From a checkpoint of a small transformer trained on Wikipedia: 2 heads of 64 (1 for keys and values).
Each number is 128 + 24 x the weight over its row's rms, rounded and kept within 0 to 255. Layers, rows and columns count from 0. Numbers have three digits each. The size before them is the row's rms in percent of the matrix's.

# layer 23 MLP up, 320x128, rms 0.158, rows 75-146, columns 64-127
096:112130119157131150124166151151138129095096167106142119114126118165103117173166087127129104110133152113088098090094116119136138112100135123147106102089119115111162113146134127161130145103137118
097:105119123117145097137088104127150082127162111131159086131100157171129142110143129116117179137163152119136182116099144102127088127137157133145132123119137126125165114152099154156140138142139128
114:121112134171097160111161141138098130140096126124141126119127161124115143102181132172141145109159133137131119108121127167084167113141122167156123168167153125133126146173128142151115133091110108
103:153136122130093138120129132108177142145154153123105088085136155091175161145088128143095114155102179115113152143116144147123103078123092140116145159139119114148108089116123123109146170117148123
101:130131158132079124099116119133169098156108107116071121097134074129105134134125168117133098158135145115123127171136133143107122122137119160110129100169111141148105149105096090119148147113090115
108:138123089141139120165122155123147117165146073145135102113093133140134111119137130118152109130146156120101140166120126158090163112097152114114143116141108094099103117111133148140165052107074129
107:118164146071128125134107124143135128091141055120135150126107115124088110189154135123148119126126117126112129145121145136175149160132145124113130102096151119112138109137123105123111136127158083
104:112132130163160120133115137127110132105089168166151114095108114118140121124135123133134125119138116140108106134152107133134101127154112100123120173150176120143136116128157107116117079113157112
101:108125140114116123153117117129142184153131099147108108106114152103142087128122129131148160162134124096145119081164143126161135136151100074140155110133162122164147114153127136129122122111135186
103:083119189086137090130130116111137122162113129135095149132123110165143113140118157113148154113126054118167140149139131095124116123174118120129118115131151112124090144130144162119100116156120092
102:155164133113097160100102128125090127105116144140139170125118095114088156161131117100107162144126164149141122127115154095135151146116137101119127097144095142128097124112151133115135175175122154
095:135152131152121091118169141141144134133110104129120145098127109160159159112106113167154142133088155126121125150140180098142136138123139107132135095137145173101144146144143153106118144155115123
101:145085095162161126097085117124111131078132104109128137110120161083109136115177115094121105108137117113140100142135138130153143097103109143139090130133123148093107161146147136130110143066125135
099:120093093073124149140166103103143083130127135114135175089138168123118106135145127174121116162168125113130157117128096108125123146089169119142153130133156134119132128107128137115092121146108084
096:105098156120151143112084106132112124193127092105088147186142099125142132136086138129140134110122108104096151131140094140162120107081123105127109141135135107157043153100117136095112122147126118
097:111129194125116104179104097108134128114162136156132092153167129130116150133123162105116139090137156123170135115101156133183121164130106145096157158130137121097162079135173124138085115119114160
109:141146137119132092138114115120100116136151148143133127143105143114164056137140151149124138166129101077116099099152089146137115115091105145145083090115102150129146123151117174158131120167107103
096:163132135136134113122111127174110094177110157158122171155118125117143127113157126089152127151155135138158148139093095123104119103107099070139103106107167122126154110134131123131090155098170123
112:128118168127116180136130171176106129165153154144128148130126153175157105164147118086084118142137115115122144120121126146182152125118159114159105111132128121137175089142133166131116147126122117
103:149152092150175154123119089158098137132112161142092106099111117126134121109093172137127096155133145104178092132131179121128124128107139163135126112125160118140144125120126118138154125138203115
104:099129120128126153143145132157158092129131100097121147106101137116119097115109125089181118128122134095052127122145145140164116159119136170124141136144117128138129090124113145127092167093109124
113:153130149110149170150142124124122146135112136137106064102159135121160175142131084096154111131108116116107101096121168108108135100092124107119150116101163128135133109119138085177091163137106136
098:082130125126085144097108123129131153122148145106114104099102122160132068115142146129114125158107148109126139148123165146081104142139134199170149113116127115140134131119081195137151110084159182
100:147124105135086110097116135092125102139120132174127138127084129131109130110171153173155135111089146131183155142147105140121102119137111123150156109172119152108120115101105187133106147137109078
104:151141103148100092089131159098122131125120120087128123079114123101126155104106104152128144131114145094100142149117115128102118156167130130108139119133142146132113111119164184160122135145210110
107:106093167126108138108141129140181105133137155134121148131126115137186101100088155130160123131103148138151106101166109123108127142151151150119109101109118108181178085101139141145069153135163118
101:133070150141136171126136130155125158135101127117116139119119142126118120117148126129111123112106128129146131155092107137113128119095148165137142125116153098134156147133127082135106095151089074
098:133120152126135138126123088099092108120088113147114081140130093129123181135134081118124126129109107120134088096114164146168164114160153128117177133096149116098094161147108177143113152118134183
099:100103128163092117108163125057097129122169143168087156119083129173120127138142119079101130119119165124156139130104147093131136148141114130129092115158126157131130124074138163118130135145131119
095:114166125134116110144127136119163160110121126098126103144125109159083163155152137131119146152143141141093141121137130140115105128169131143130089125130097157120156111111152094165155100157115131
101:129151139130134124142138125083152131115103145148120132069122126091141158113137152161105130114128155087138121111160206129119156128084125149143081129137108143115102141149116110144149130115153161
096:138148116140110154140115105130127135121133129077133138119124109115105155148107076129092124148147131109149130165089155153177136113150127099165165099163116154099092137110144154121159097130110075
101:128087098140130130103131133126166127113144119112120149133066137161174135183136116130134109131104169114139147121122131141111119124052127174133128177144168109070165169130133148122101121152095152
103:095130145163087163162105110114119119171129149130142110118128144124145153159176128175144154109144108136147207142165146144163135129126094155094167140105124123117082107130122159140138146113077111
097:108159139171153109120143152110118144091109144095124130132110092079152096146165145097108127119132162113154144135113104078103147115103138117131117133132141119091105135157107138116147159109184142
099:100131137134158109138073111116135125083122124112122103108166106131112139147105189141117153090131143098152141095148149142101155160098103171121152135099093099123110139116120141128153126082109131
102:143125101165105137097146170153102141149138090109097107137139093104161165144151144128145108082115161171121181136173116084137111155116086126157138134085119097116112090109120138135101153100121120
095:130111137105148124120101125150075129101135121139100106144095079076147130160118134162129135124093111145106140101063129170130120157165151121097114096122138100111112107117130133116128127155141163
097:129094124128157134150116121126171138103094134127099168162147069160134126130143179091124112149130145159175109136134105105098152133137121139180099094146094144104107085127128187107137118154096137
099:156118166124104104131125110135158151096124088125104173163104129104177138060104127131130113152115095143125128162102174147140130134096128176100111130139123157131124145105137170121115094149174105
099:071121135078152132130108132105116137086148157152107171091114092122142144128137119176135161122141131104165123172139118158129119132110114128098127164145117137109155135121138144091162069082122094
095:107098117142165149132115149156104158162100130148163152108092087130155122157160162114093155140157142123155154117118143164095080110121131120078122089131109144093103126151107126116143099128173106
095:156127108109141154119184113137126126161129107123132117116065119107110137123146122116121139136118147170107109138117103158160104132180159116172139111140154135133154184147153138127119114111132108
101:144127171124114195126173107105146158108130060108132138141118157100116147060161131142144123116164127097134136139133168115135147139123146113114174127085122117104116129178134101134115135092143107
103:140182157148103136135128150180178147137137133167123149159109128132094136129092170105141116127130176087157064115140137108096144126178154143166123161160125071126108123130170121100130127122163127
106:105170148122168128146139189124137144128121183110138140113166157096109159156106139119093129116147130102106132101141137149137116116116153120174080155100134122119138124130192139125123085160131132
098:104159119126116072139141105133096113133137159099116063160155109135179124104104147084157136128138104136103113119115139190117146129139147152122117137099094101105169121121120128121174125147124144
107:085133136124095093118126091131178156098121145106096117101181140107135077107112124108139093139094113147125138047136122115117133130144160086128131127136121117140158109080097121148141129129123143
105:143147117143158119123141091148139157137101137119112095120151142136173140046098124128126139131098111122122143109126161117143152147149103138127119080147122152083122169129111149115158092117113082
107:159098158104137106095136132156164159138144144165149081142136147142138119121127144133164124129107131142122190106135123133150127132130113138152149160129159146104112108127105081092147136182153125
096:112069154090144152144114088138121093123113117105059159149136131146126141116135131141111140115113131133143146040133135197126111113156116104126097120131153111117162079103075152125136117146111153
100:130135142104141128158111146123120111170133088157110122169116089168155132102132121144149122102129122109083157110128139116175094127166140100087099108118159121081088161113157140106136110152095123
088:134139091138121138119128103080093120129118108128127164110127157107182146098118127104097176132139140110073126132127138131102115135165122123154129160098139067146144134126151128141138097113156156
111:130143140140096090131099146110130141138113162170146146083135103104132127157095138127115191118133157115125122135140131142150120053122136135116123120153135136139131138077146154114121175123144089
100:118106093102123099111175174115132104109131165141122132143113137148105104124149120117148169140135144139134131059137102111126108129087120104180122114113114178102129156160117133135094142124107125
091:102092104118130147111141148122127154116162139096125110148181118121109097169129130147135113087125116071126157117101180118116163135101128134157159137109153156138119172140133074124109132092123131
097:091087146125100120159129082145133117136083143130127116142143086144141134162119122109143147135142127150083092163080134141141114118125141126153118137098129122127138104135174123155085124108132132
094:082125154137134140137173146139125130154164128126100109094113106097145104120121123118112149142145121096178159099150119145116091111114146109097155135107144134105129094110163091147116154168184136
095:167084129142127112126144153152112167157149094100126129100116132154146130127102110071119095127121139134103094137111091128087104140135145149116137156087169127118144115105152111094146121088149145
100:119163135152042094111144123139121180146111148093086113136107130125116142106098115120156136144109190133120114138103151154099131141139096134114114163170140182166149145152128129109150124141114090
103:115113160130148126145106093112140169135108133110134180139154104134092103096123105145149137117081187088160121085082106127136165102112090141105111103139140070121100114121140123162088135116127118
094:086118137129133103151145118139164133145135117136112193120164118136158115141100095126137120145100125165160131130116131100104092126165181077122100095135134147108158118167088132134103138100110133
079:157141132140104137158131141111165157128111109142160119120136146104091125130113113116118106099100140116169145133172164100126121114122130131163130152124137138132122112150108119138145145091126116
106:125163179095152143118149125123119172135103121140140120114124093131112104115165139102079114086142143132101163100111124128142117110107121161113153094134120116139106103130133135146121107177123141
098:104134104113158138125121145140132141127116152121151151161176066108125103129155082142150186115131123089144138119132101139152140150144143085130098171081109114154184127130140103144109149135105142
099:107097132109124161112150133128133141125138138122145089145108103171152133110130130127136121120145141084101144126118131181122088075126141102157049127128128146137128150095111153156124078117122141
096:145117113147178115099092142151127080120128139107128092127135138151087115127108123102094103082181086113107100108133135121145149132215105113076144119110101172117127113131139116173103135115159111
100:128068150132123149156117075109114150130148133150065119146167120126107140116100106134162114152088152128110064120089128153106101126157172149123149132143116128120176129141092121087153125161151116
099:167155119134117155104130138116157090103105098138147110142116131112157154090103070142111124159154154148107127117137130095136127132149136149091053152155145113090162126131162134186130134119165137
109:101128152161133080107087174122127115131153159125159156132129138090128147134167121110108064114129177106123106138152144139079087129120139107121140146129145131139136127089115130135138086105149100
094:105139114136134127161131130105143127105087121161097188128098121123129095132147124138144114160128132109119175099092105177124134151146137134124149124123113100160156130152083154142151121114122141
096:111116120111140129148119128114113109148156097160135072135169082141110169155155134155130162153130084125093133098131131193162122151165128139100100138106101133105140148110100121152120122135135102
# layer 23 MLP down (transposed), 320x128, rms 0.151, rows 75-145, columns 64-127
099:132147127099125130120086106110136112145126163129125116137111126073083114133099104090131147158138111089156133139137119108122090119151069122130146135144110113100148131107117179170037114118134091
091:123117112169093168133101117113110143124125150073122145139154134135120152121105147140122137121157132080109132163116138094155130063129088149119129125095145117137136115091168128136122079143119065
101:147131133122140124119106114126085137089133101097143106102107130131135140096133139107121108126150107101153135104142137113122190092122180127096159129088178129160094085142113173113113141152120131
102:138115138127134102133120140092128121180122096095132162136112128122128121140118166118150153117105149151164115093132103116144113140110179129169111132136155151160110140089139130086134147083143129
097:106098132084107110146127157128157141121120097114164117146102126136114091102123150131130114148070130128168148097140121171106135160140126132074165148149137075148159145086133130215150137122144124
108:140137161150152125165119110139120138136098111114154100130144125095142106166111129156111140121146124149161155127141142154126117105113152072123145102157145126089135098129142122087089216109144136
101:130141124112126090142092145131074148116134096132128125122096083153153089085137137134119083146127128147133141121045104163141126128088162136142152139149149123129090123114137134140079117120145130
101:096163170122130121098134141133103120158132117122097122144168136132177111153079127114160182104144113128139167155143126133142142156125165141103098104146157140134125064146132119143090190148091107
102:095154124132097158171145101109177159125118152107147123119126148159150157129114096091122126127108148167113161140139161148130159147131132133112128139113138138078124107154155127119139118089136141
095:115115119117118155149139143141105161157108127114121104150141103106135159122154123136149122110150124148092117092144132132171096095093148159080135129134183109153132121153132103125152215115131127
106:149141117194094140126151099132140114119126179113108141087160143125115167143148144162164149101125137172148082138130123105101116105142084146142116127126100122133118131143130140151116115145077092
098:154136113132137085136130150151137095114131135119132118117183096157146111092142126131137120134147137136117185102136154160107124092103091108140166118117126118141171101145163097170140086103138132
097:131136159141094167141160124202117137166121084115126145107106118133111093141163123104122110128119118076113159146174143128128104174124139149146160082169122090139109121128136174123120147147125107
105:140123145091161157138146170186150125142131113100123141161170152108103142156130112128120113127126072121136131157128131110140132093131136132096137104154112181103119136120157189107144123109138125
095:143119136137173112095184124110131141116157117146146111110131134139140153130138101161112145163100135103170117127124103110122117097161150159079128133111103129128132131127088100145192127152128152
100:146097144138119159103137158151103114110127100140112087117168140156167086102142097111122123169142093068122122136159132096143123131118122151143150156103153109107151133175127145132104160148069093
103:120086110093136160115125093104095147170188189139140130111104137150139098168139075116125141141133127098129129104146144092108123160123143142108132136148160143118139127089108082119114105116106138
101:138147152109109091111101111153147149110167101160141110126160134130135107115115157141141090109146120115104136105109125100088137117102123072140096109137165107147107095137137115152107125118124158
106:113142152105158092152134118119126110132118119112107155131124128091136119137131132077114104133118147150100108167135141118151124151175109163113138123162105096084118144130123129116116149137128146
104:108117130105144146179117112117103143116135106136165105075121143110119137117101152121172123123105114111112126110148098130079128070158137116150124092116128125087102087119112163091123136139136147
095:123173114170133149137143162143148107159136136125118088143152129136148110103159097109159177089132151123092172127172146119138145106159100172150116133145136180120110133118158143115090084111093116
106:161135152121107117121151167114108124128122090127110149154111097092132083170127114132163152096139130129105092122144098078129094127140130148110159121135158100140088150157139126124157080146105144
097:111141089143111142141126172119111147113129136098091146144133101132070096094143121132191114144124137174128134114136122102144093144129128126111158095103145094074111116137104108124110101092135127
102:119144145127086104113126183125077134141143098177122088117117152135125136132106118138135133169136149106138105147137120092127149166116145098133133141136139108127135089089167149111108109105177076
104:166118155114115155141095160138145132109146121163135125143141112110091109109108113162113080114097184117184092104098131144100093159118124071121148135101143152132117126111157165138100120112147123
106:142108150131090111131114145156168098121121100109131092127126112160149147146147097104103095108117109134145121117118135115113107156149093103122132134121111134070141145110151132122140178160143122
094:119120141156125096150131174143063128115104120159135124139136086120120178150086174185114140115146122098130102115073125129096124145179117138130177136122081094128142105143143157166139157116131112
093:126135101082127134094111113106154094116149151141119115149141102122128114143174131169134132152127174148093124124163148124150178138126145116135136123107139156097118120115145127142141155161119119
100:131128117136128117116118153099120109132105140107116150167169152107098118157111141092109136141150124112119141118105119128101128133129142092159152081158160142103160104161103159107201138149132145
098:187158157112083131131115126140117107126145120138131120122153132155114114072125154154126131133157152161120125141077166133142141145090104088143150112136097109134084126159119153123110109150112146
101:116076141141102112142128137148104130160128123133161127143121111083137148150104109089113194083168086162103093155102138128138112106132114120117169142073152103151135106153138151128051145109152119
095:136147167162154163081134113125140122160106143128142153108115119119155143129128098098131126162144119122138140094168149105142148144140164086142105126118150145150101115091126138127125131097141157
091:073045128121160108117103144112138115134152110142103099133114140143131091127140170155130140123166135120150116128128105089098137162100116164117144128096120076149137179140073135112153106130163117
106:086108108102161098130127146134122138127102139123146129127130098094135120168149132120128140129130136103147131122131150160145090158176120161156077195067158092155143133123085131150141157108121132
098:173124102129106163119126108138151115151120134136123184126104158125107141125108174130160127143139096166078133124118126110164116142125083127099107161136124133078120111138146132131080152094132117
097:122106111118119145089144137138104073117144118089146109127171105119155121090119129155164154159082155113119123105156125140113075167161114108140128104132101104112149169141162154153105168093111140
101:174136131140109170090135169140095172135114117129091093118104132086092159095122151131171114136141131150100139134121104105118077151148113084159118162126148087145159116150112163176118162072156133
098:084167127125138102113091143137096138110114142084147145181111133098140123119149133194146162142145117144109117130131169088146122123151121099143070110167133113157120139169127127121164175170080095
097:116133134136173127140111112149121142106122154124155137096123112085112164164081176179119161129108151117118128124135118170132127165126155143137121155111193141126123119123146120147164181123124124
104:144139160118168132152116129147121128120123133132148131080086095112144101150125124097155175145115181125105082163088149129164123158102133162131146157124173088142119119139096153129155123137141111
104:148138122132128145145126137136117113151121103139094156107155135153091113114163120111113079113131064117120147102109097113075101142101138160134136138116143122183129144098138112139155103129148181
101:148100111121192044106111136095111129115133136097146113155154149128151114117167122141155137126160152127161120118138144120147135160114115110166103137102164113148085119114131124105108120152108150
102:148113107144121082126106122141165118139114149135138156150134148122123123126150113114174071102153177134157132108139136133104107094130153157102145131167130121133102165123125103117121161121130133
101:164120093120135196128110146135103109077128103150100148097115157144115125150122107104127112139133146094084139145136135130138147125124100127132101147138122148145115129131106161110088112145078116
105:121120133120130128092115100107160096077127092122146090165111128107140141138101111192105113133157124118138098096130143170138176133118098107115119132145132137136139130140155147122145171184124152
108:143101141093124143132160135138121141112115132129114104108132169172097126109120128131114121120098149139097177131108106154142125106134116143116091156170105127154143158104111094126135176149134125
100:148145170152147152135142105128143078134113122135116150125134118164080119128114117101116129130116137113088118132164162156104101105123137177152124150119148121163099103143146158114088094141123165
097:143093120128167120110140140096108099133134141118107149168130081118142149140131139137114120119140121125152077118094135150141083157135131111152162138090164099104112187158139137117113120127164118
103:112094149146113095119190131131122159112126102127153152150128152120137086154126159125150120148081101155104098135130111132124117152133157125180107107123130149128144160095143170130095105116129148
100:102121143125167162147116152107126141149136130162100142140113116133151133128111127096126149091125124126123130120152169162138102124081116143145125130142135148139143157112099162135188126145137131
098:136134120188117104117091144143154099148124145170112144133134153117144167120133162157157136103169105116104191141122127135137132100141135161143122169131125149124110130137075126095123201139153129
100:110101101149142128098128114144181135134111155104119120153167123156137164131134132143119108090112124161107126126165159143102153161167109152146122126140140172187155103181136125119139123099149092
094:153100128142124129117120115216117120138137133145136144146155105168114116129130114125130159135127142110128127131123138151096108102178168134126149105163109130134145137142105131119137083080161116
080:116139117075110137153136122144151108072119153191126130146139108119135089113170128115140185148128110156132099163155111140148129189126129133139095155108159094132132137101132128110147141120145088
100:125108114119140117150154122133119170121151098147095137136130104086095099110152119110117133131117149147083154144147116159156141079108191149127099114175105141113126085130141145093115168124140151
080:149150175123085122109112091106127133094126078098132130112128133126118132139139117141099100169115151108143131123139149091106123144126143137110128105169163164166129123155123134147163021149145143
094:135160138119171125106159127122168125125138138129149119149089131164162132125142154121129130179138138105164147146122116101094077144115134126146143129125112128122129158155133099126141085126142114
096:103094155156142138142112145161140140128124145101136148097139119141112147152115148119110123143102155139142160144115234166137142117117129107113112168158156166129162127127102135117069162086102105
091:095181090120140142113143106127193109145106129116089123129140115154107120112138107134156111044146152182143121124166131118153128115142136150145162119115153153146086155147078149126123090113112119
105:110129139131134147075151109106135141142141152120144145127164167146136128135122134138158137126176093147150094147165144131137109137092142124106092108118138111134155078108180121129090125136116136
094:123134116101114103153118099127157116096129138092145118140129131092107116146160147131067161134134106133110102117161124133077146111148110154132116139148172129132097142137153141164082109131133138
090:171172111125137157140106119104154125089128156129123131141071127156100180110134117127128116121124092092088138132130115101132134170127125079144122131114117147096134140152130142129122069078127110
084:149130111105152144127125147103156118151131163142116128082129148128076125140120135116093146088107112125153113141157128148104172135127137096133134185095140116108157135150109103162115162156117105
105:127107148131138170136101116138143134123092074114166134138121093110081104123133148104166074079148104129124098142157101097096138059136131130125095123109109158117096088108149140099101129111104113
099:121066150134107090143117103108138125097140127144110112106128142140147137146107116131140118150093152172075094104158119111141124163126117092145138142146115122134159170120129133149164113112109132
100:124121132133139124109118137073145096082093139154107156110098132088159081127066124115099117133130152105150158114087146215121116123117138136110132068125145105169124135121121126129134067111136112
101:139152178121141125098128123137119125156121160135163133128127113169088096126142145138126117101073121134149131142120084130096135151207147135123122103133136163096116149157149102155121155136138116
106:137113158153119107090110118131143101091119092139111138170075145136118142181128134153094137100159133105114144118168152150097112171142115128115127116146117181086126142122123127161125193093119088
097:122146107101154100135146102165145168087156104097149118142154155148150125139164110104137161145123125122105129145124112160178146085139093111144145096127134156167113117092136135139101125130121074
103:126062172120149132121111065121145167083093087149110130127086129154137110167142105111173125155127095124141132164118116157131138109069136145121131133090128139101158101112092086138084200147140141
096:115116155129113112139088122110151119147135105161120162137125135107158120119103147110159165153126118122098149163126139079176155088080084162123122126139145083152120129139140099110149191120069152
# layer 23 MLP gate, 320x128, rms 0.156, rows 76-146, columns 64-127
101:102138151146065125124123074123115149130110108125139130076116161189092120107101085133120182149135098135114120132135151128119112104108136134130152084128164107120161137144135108132131204095143136
100:144151100133103113105179145092124150195105106110147180154109151157103153129162103148142115142113132108152107106147111115087098116120119140137114123148172110127150167147153126094101137130117120
104:128160125171094142182130102141120124117060131165102140117154164121149144109085102122154173136134119133107137149145087136112111168121115181122131153112179132118080104117120114140094147119133148
102:099117081149114116130157110120095151114161099137120104114091147164121127065149127117117118173155120122124138095108180094152147153117126172115130132080143120121104110087131148122116127127088110
106:115130113122117166100139117171149130146112109139116123146140165113127089130132107122133153144125152086149171120087147122157082190133140131114125132158120130124119134117152122175116151169142112
100:122111140155137123115169116150172179115108109152093122139162121116078144144100124138159124101128147117099143127143151099120149127130155114128124144138127133164131129159113110119123106115131102
098:145202143154118161128147096131104120110102104127125152136106169102135111122132120102160133139151113129145147098105127176146125162122134104108110091120136127080127123102124115177162151129154162
100:110132104142146104150144146167134106096142116125100135111137125107082117149174097168126121097124169147100119157124093149106159101118134161136140150147139138110160155140090167148118126091129127
096:120116133149161130080126097113134102121117121088110120146110085179174126172126187148130139107103128103141137139118134085118132112157100128146093128131147143166095130137117128107057128189145118
103:153145178136125141074160164121104130105091099125148122092152130134147099120182088130107158132134086152162131095132153115172119133125162121131130078133126157138166084130145135157121123085134156
100:105113124131145123138178102126117104141111126157105110137146135126150081134129135137139106164106144140113114159098120116168094136144146175070148142111096121139184135119144129142110073116139128
103:142161151145148150117140121170095117102130137155147127166082080135103135126109136127098147157098127119163076124126158112128157134095154112126157102136111153148124172090109145099173141137128089
100:109115146112098108137150102135139070150129140186122089115124096178102124124135142160148083144122158141141116107121107096115125139167155123107102123097130155135066119126126160123088136144149150
094:106125105112135111153154175153114115083136111129125108118109104129159142143149157135142092146133146079128142116135112099116122127129110098131123128141117137121156166136125117113151131116145131
099:166118121139123162148149148116150130124135171126143160127149133135162167141094102115123116141170151142107147122113144126165122076155165202123123120153119135168151167110148163187101125125089149
103:157163117134173121138123160118152114116111078116141101148172118167120165126093143104146129127101155139109090101169127159110124148116161140102134151151139157160124143145159198163117072113185108
099:128158117134155122106134124096118120131127128106140123139119180126150149142094116120145110146158139139150136112150131087101170122113150144142105120190150155116147125140119077163102149153135148
103:123146103139102103138169116108122153117133114076094132142135130123142143132139122126106154111110157114113115123085122098109124094119144162111117110105131137096126166098122110146172106102193118
105:139109172123124142145148119113137119153138110086140142133107106160152094110131120118136144138127181102141127166155133123109111115140109122122129110176111181151177142174133108107054119090138129
104:100109172137143130119169128154083146155108122102122164133092125157125160111186158109100111142156125143143110137147123144168123163114128129110101128137093088151124131118119124135063144104151108
095:134142143141102088106165129130114140130162082095105190146136122138140151138126123122111145106130119093144162194114085087112117152155123151068109145123124132134122115105136129099160137119125145
106:097145178153145128116141145140117130102147147113125101128110103121132157113188126067092129130147133109114098162142126124120118123153092165194173134147158099142164098144082118122159159130155163
088:085151131162125081119099149100119138139082113096149159130136132145127168121093089126085142134148140113111146134120093109109124171147111137100152101132144125138116154107173130117136125113144144
108:121140108139073109116128149125075156161133142132123123151097158125106135137127125169149108152115154091185141123180077106138146148121139150160112135122144136109133151105109127139124101149138108
103:143126143155115131119131147117111174153078100133150129153144123099119128132133111109171126096128129101102103154091149130118125101096086162151104144098162128109118083122141144117130167158128122
110:119144134143115068109103131087109132156123158150137174143137120112123136125129112124102078150125138132166140120157092188138140124139146103111099124124126109137129170117124130161132125124120138
098:113119098148136114110078137132133138103111125131156110141139096132159148144140122091120100113105135094110124132099093116157154066175105138138184133126140152102082107141161203120077124127139118
099:112126128128113130158111094127147149154156100153149135147146129085126108130130110169156142103138115162096131129166096131141104148140147168105177147101174111122125135154094116118147137105121123
100:137104103096148108149150122092131122107152103142182124123112109187098079130158116148120144164106134148124148102139124160138146133125166118140135118165130131109111128127139172139166089137156113
100:095109153111180131176111116139141172131161115135074108105117161147118126140147116105132123139137105118143153132163147134132085112133128110129181116146095122099124151129075127123167111143127098
097:125141139078171090086131130132122115119136131144136132157157140104120110105162160154079160145149141153106143132112120102081066146123136116138073126155150086090129133183148112141131112117131121
100:155131167128129086118103116122140103167089115146129129125109145167109149184124151121131124102136116138183150089156150101122124117120111171131134139117193156086114160162135145149117126151155108
100:179135127153155100128098168125143141135095143136111159119147121113126097146122131106100131180126160087116085107103125113124122154136151112127092129172088127131140166117114154149091134100133117
104:114109126160133140141157125127088165189124112162163165168103129175082135133105143138115153123114096096144150148131135117113141128099096113150152191126150149120160129128121168141108162092159155
094:123134118091188161118114119120090152111127125123102121125139121148148181164089092116100173161105150139108049118124101108112131131159162100122128127161169117138102112139133086146118160165148117
100:133117142108105072133153117174088138114141115080128166099092113101090151093092100132113149172136155159140100097095123118114128139111128120098161141115174146116109152146157142106131086141172108
097:131105132112129115147165091133110109111126135089113163135130136101118130143082135154140140134125126110103072141123118170091073149127131128093146086175142105132156143148079138120092138137143140
095:116086161139037103137135133131136133138153112125102118147102094132130093085093143134161130097114126093099161108150131113121108093093127162168143123159113120097091145170159125126130104097124166
102:097165166095104117134151140124181104108142110145121144127134122135137191129097156161120118177088105141185130140139121077091117144163129094133137108132119189101147112161151136136138108128130115
099:125123161186147145113125132116103114167089150132111141143126110154105095138147165158117093104106160157110120146139109121116150175111086117121097114144141117120125172130081118137090160137123139
092:112163134139141143104140154121138144138141090103125152137080113123101129105121120149095156133125097166071117126161143124159137159084151095081103091118161158121176156107122144118103144087118141
097:137113126097125140136142118121090162170108128087164093101116121076146135175108142095135139131118147093121169117142101149091133124116128135164109144093175102114109133113177128180098137135140152
104:122119158120122133134173140101131155139125106126151134087164146115088114119156124157120167123135141152141139135159142123078101101106122131188155145160140116157107124099147098118130116161111107
107:139161201105090110118118114120162172164185111203153149134144129116121141128123141152101109149126182067152079099103135104132117120143145140133085130141149121165139130132111119156119107147135142
098:127139135116101161132142187109153120137108112161111178130156113119105116135128144140144132128171122107138153130078126128100098101086127157150125140143137114126136149155157156169113122151110133
099:136122079160105123116105159135135141134124125160118097099109165090119112176103155138130147142132087136128121137109129137148109156131151144173106134112170134129082152120160125146140166138126129
102:161099167157148147097124164093109075162145101114109133135130118149136081127159138138058116140144150128151079160126089130148135134127133130107130103132141085116115135133133121103106135097161145
101:143115132120144140113141137134088144112138161146134120163107164140121140106101133155116172168145136119137127131147112146132111094115158108166133134156143117113121150191115138142090198176152111
092:146153174152121115143084157132153131169120103133084106124116165103131150096126150137110174168139169086120122195132146136125089157138136140139145104154149143113142136108089097107105111148132100
106:144082159106131176081129130128106125181119142154153104142180153134162175123155136115088129116144148135149104136119139143171093106166149114122123092119136109107108121135138150160112112107160153
098:141088164100159119122125126120106158151140101117121140133112112173155088112183087111123122100098144107167168123088107061136113142136128157112138122115128155176103140108122081105082129128122145
090:120128147131152176127102159143092140164156154106133134160143106156140121145141125170128156118110102140151133086111126147151102133116115141134184114107121095103114161129104164129122183138079121
108:138150144131099156155125137108161157155076110141182127109133099124127140136117131123103182144129181113144145152132127090121114076104125129137150086155129114158134103107141124122121141107149096
095:124140095145138107141158132172147132150067139162099140149175101121132124098120158077140149147114129131127141133129141104106153126108166174135151098111170164129101137141105087144136112127099176
088:154146169158104107134133103088120104162114099143124143138068113164132144137142122104122157184134134190132136162166094144134093142155118127118113146143111148118141124113104179146097159143167154
097:093163096130132125174119079094141131154141116123088074099121116112102139123155105137128177153079118104083072122122118195141111141142146129171122129097150128093139087099170112124112125169146104
094:170127126092135175155120124164126130132158112130100132150166141092118143158161132126129142156112144161109114144117134140108123108069158129112172098098143140125162119043089120111124130080141146
104:121126115111102104119119103127120134146141090121120124144113096162147114135101117093116077151123161141095065131116130149136123152157166173146103119084116147148086110127116134076174111102154135
101:140142114120153108123123152097164165141144117123117186175107094123117186112122083117125131148099131120104084115104116109110134107110159125136102106134110096116147128137128097098149123144104124
106:131135101130127107123086154144155162154156115150165111190103118104161142164156129129103125136109122119135105124133127143101137154129142109148118117122126040107115161150159170113109098103122137
102:139079174084137157116140116133157136099116161150150137147101149162133122148129133141132156134156159121118136155105123181122136178165139151134122123166115109159070134087127136145124093106119101
085:150147118163133104135152129099105113113149154131152075062155144105134127115112138115128137129152120126131128068138102147167158167128100135168118134136101075150138143131143125142174122134134117
103:119119124136115093123149115126106175130124134089105153150141114116098148123138121124138141125146129107129158126082144183108152149124118171135111147182173138101145119091109130134089126100136162
106:111158141100151136114148120141126112120148110137090152147149121133134067127149141131147152128069124091193100113128141142145098162160146152141153144107164135185108107140142113147107145104165101
097:181091123166135126101088102127132178104114117097083118104131169111124127142130107115085148124119097136094116131125126103160115122116129120107113157168134135167121079133135124118148095145107134
103:149129136130125101157186130135126133113124132127152140130127113131122118113124127146107138098120167148123100176131148155122113116069120153137105147098153078118168156133089093115150088100130183
105:147096124160108114121150153166146101117135098124120108169130162132108125134118141083140114159143109132116124173144160121130109133186140127135099113119138131166110055107116158126103136130152096
102:128101132136093151128079102129127111091114144134114133117126149176094127142115144144109146133152116086075090160142166109137118134118133098127108149128132103112150132117170106111049131181082137
102:107096171181135107135109152126087165094122122128134151105148136114078131103131093126169144073107107100111139120161114117124108159168111145091108117114147074146158153106126148184130138124134128
097:101137121174137146140110119125129111122103079153131138141133100150122078136141086147133087174133107155123112102075111112139127113121118137086135083165142120162141112115082120106100118100144115
094:087118085137082125090101150150161136147116130100169106127146134112169114144134082115123123135077147124149078134085124094105110140141162119128176112177137116122115140160128120083128089129114117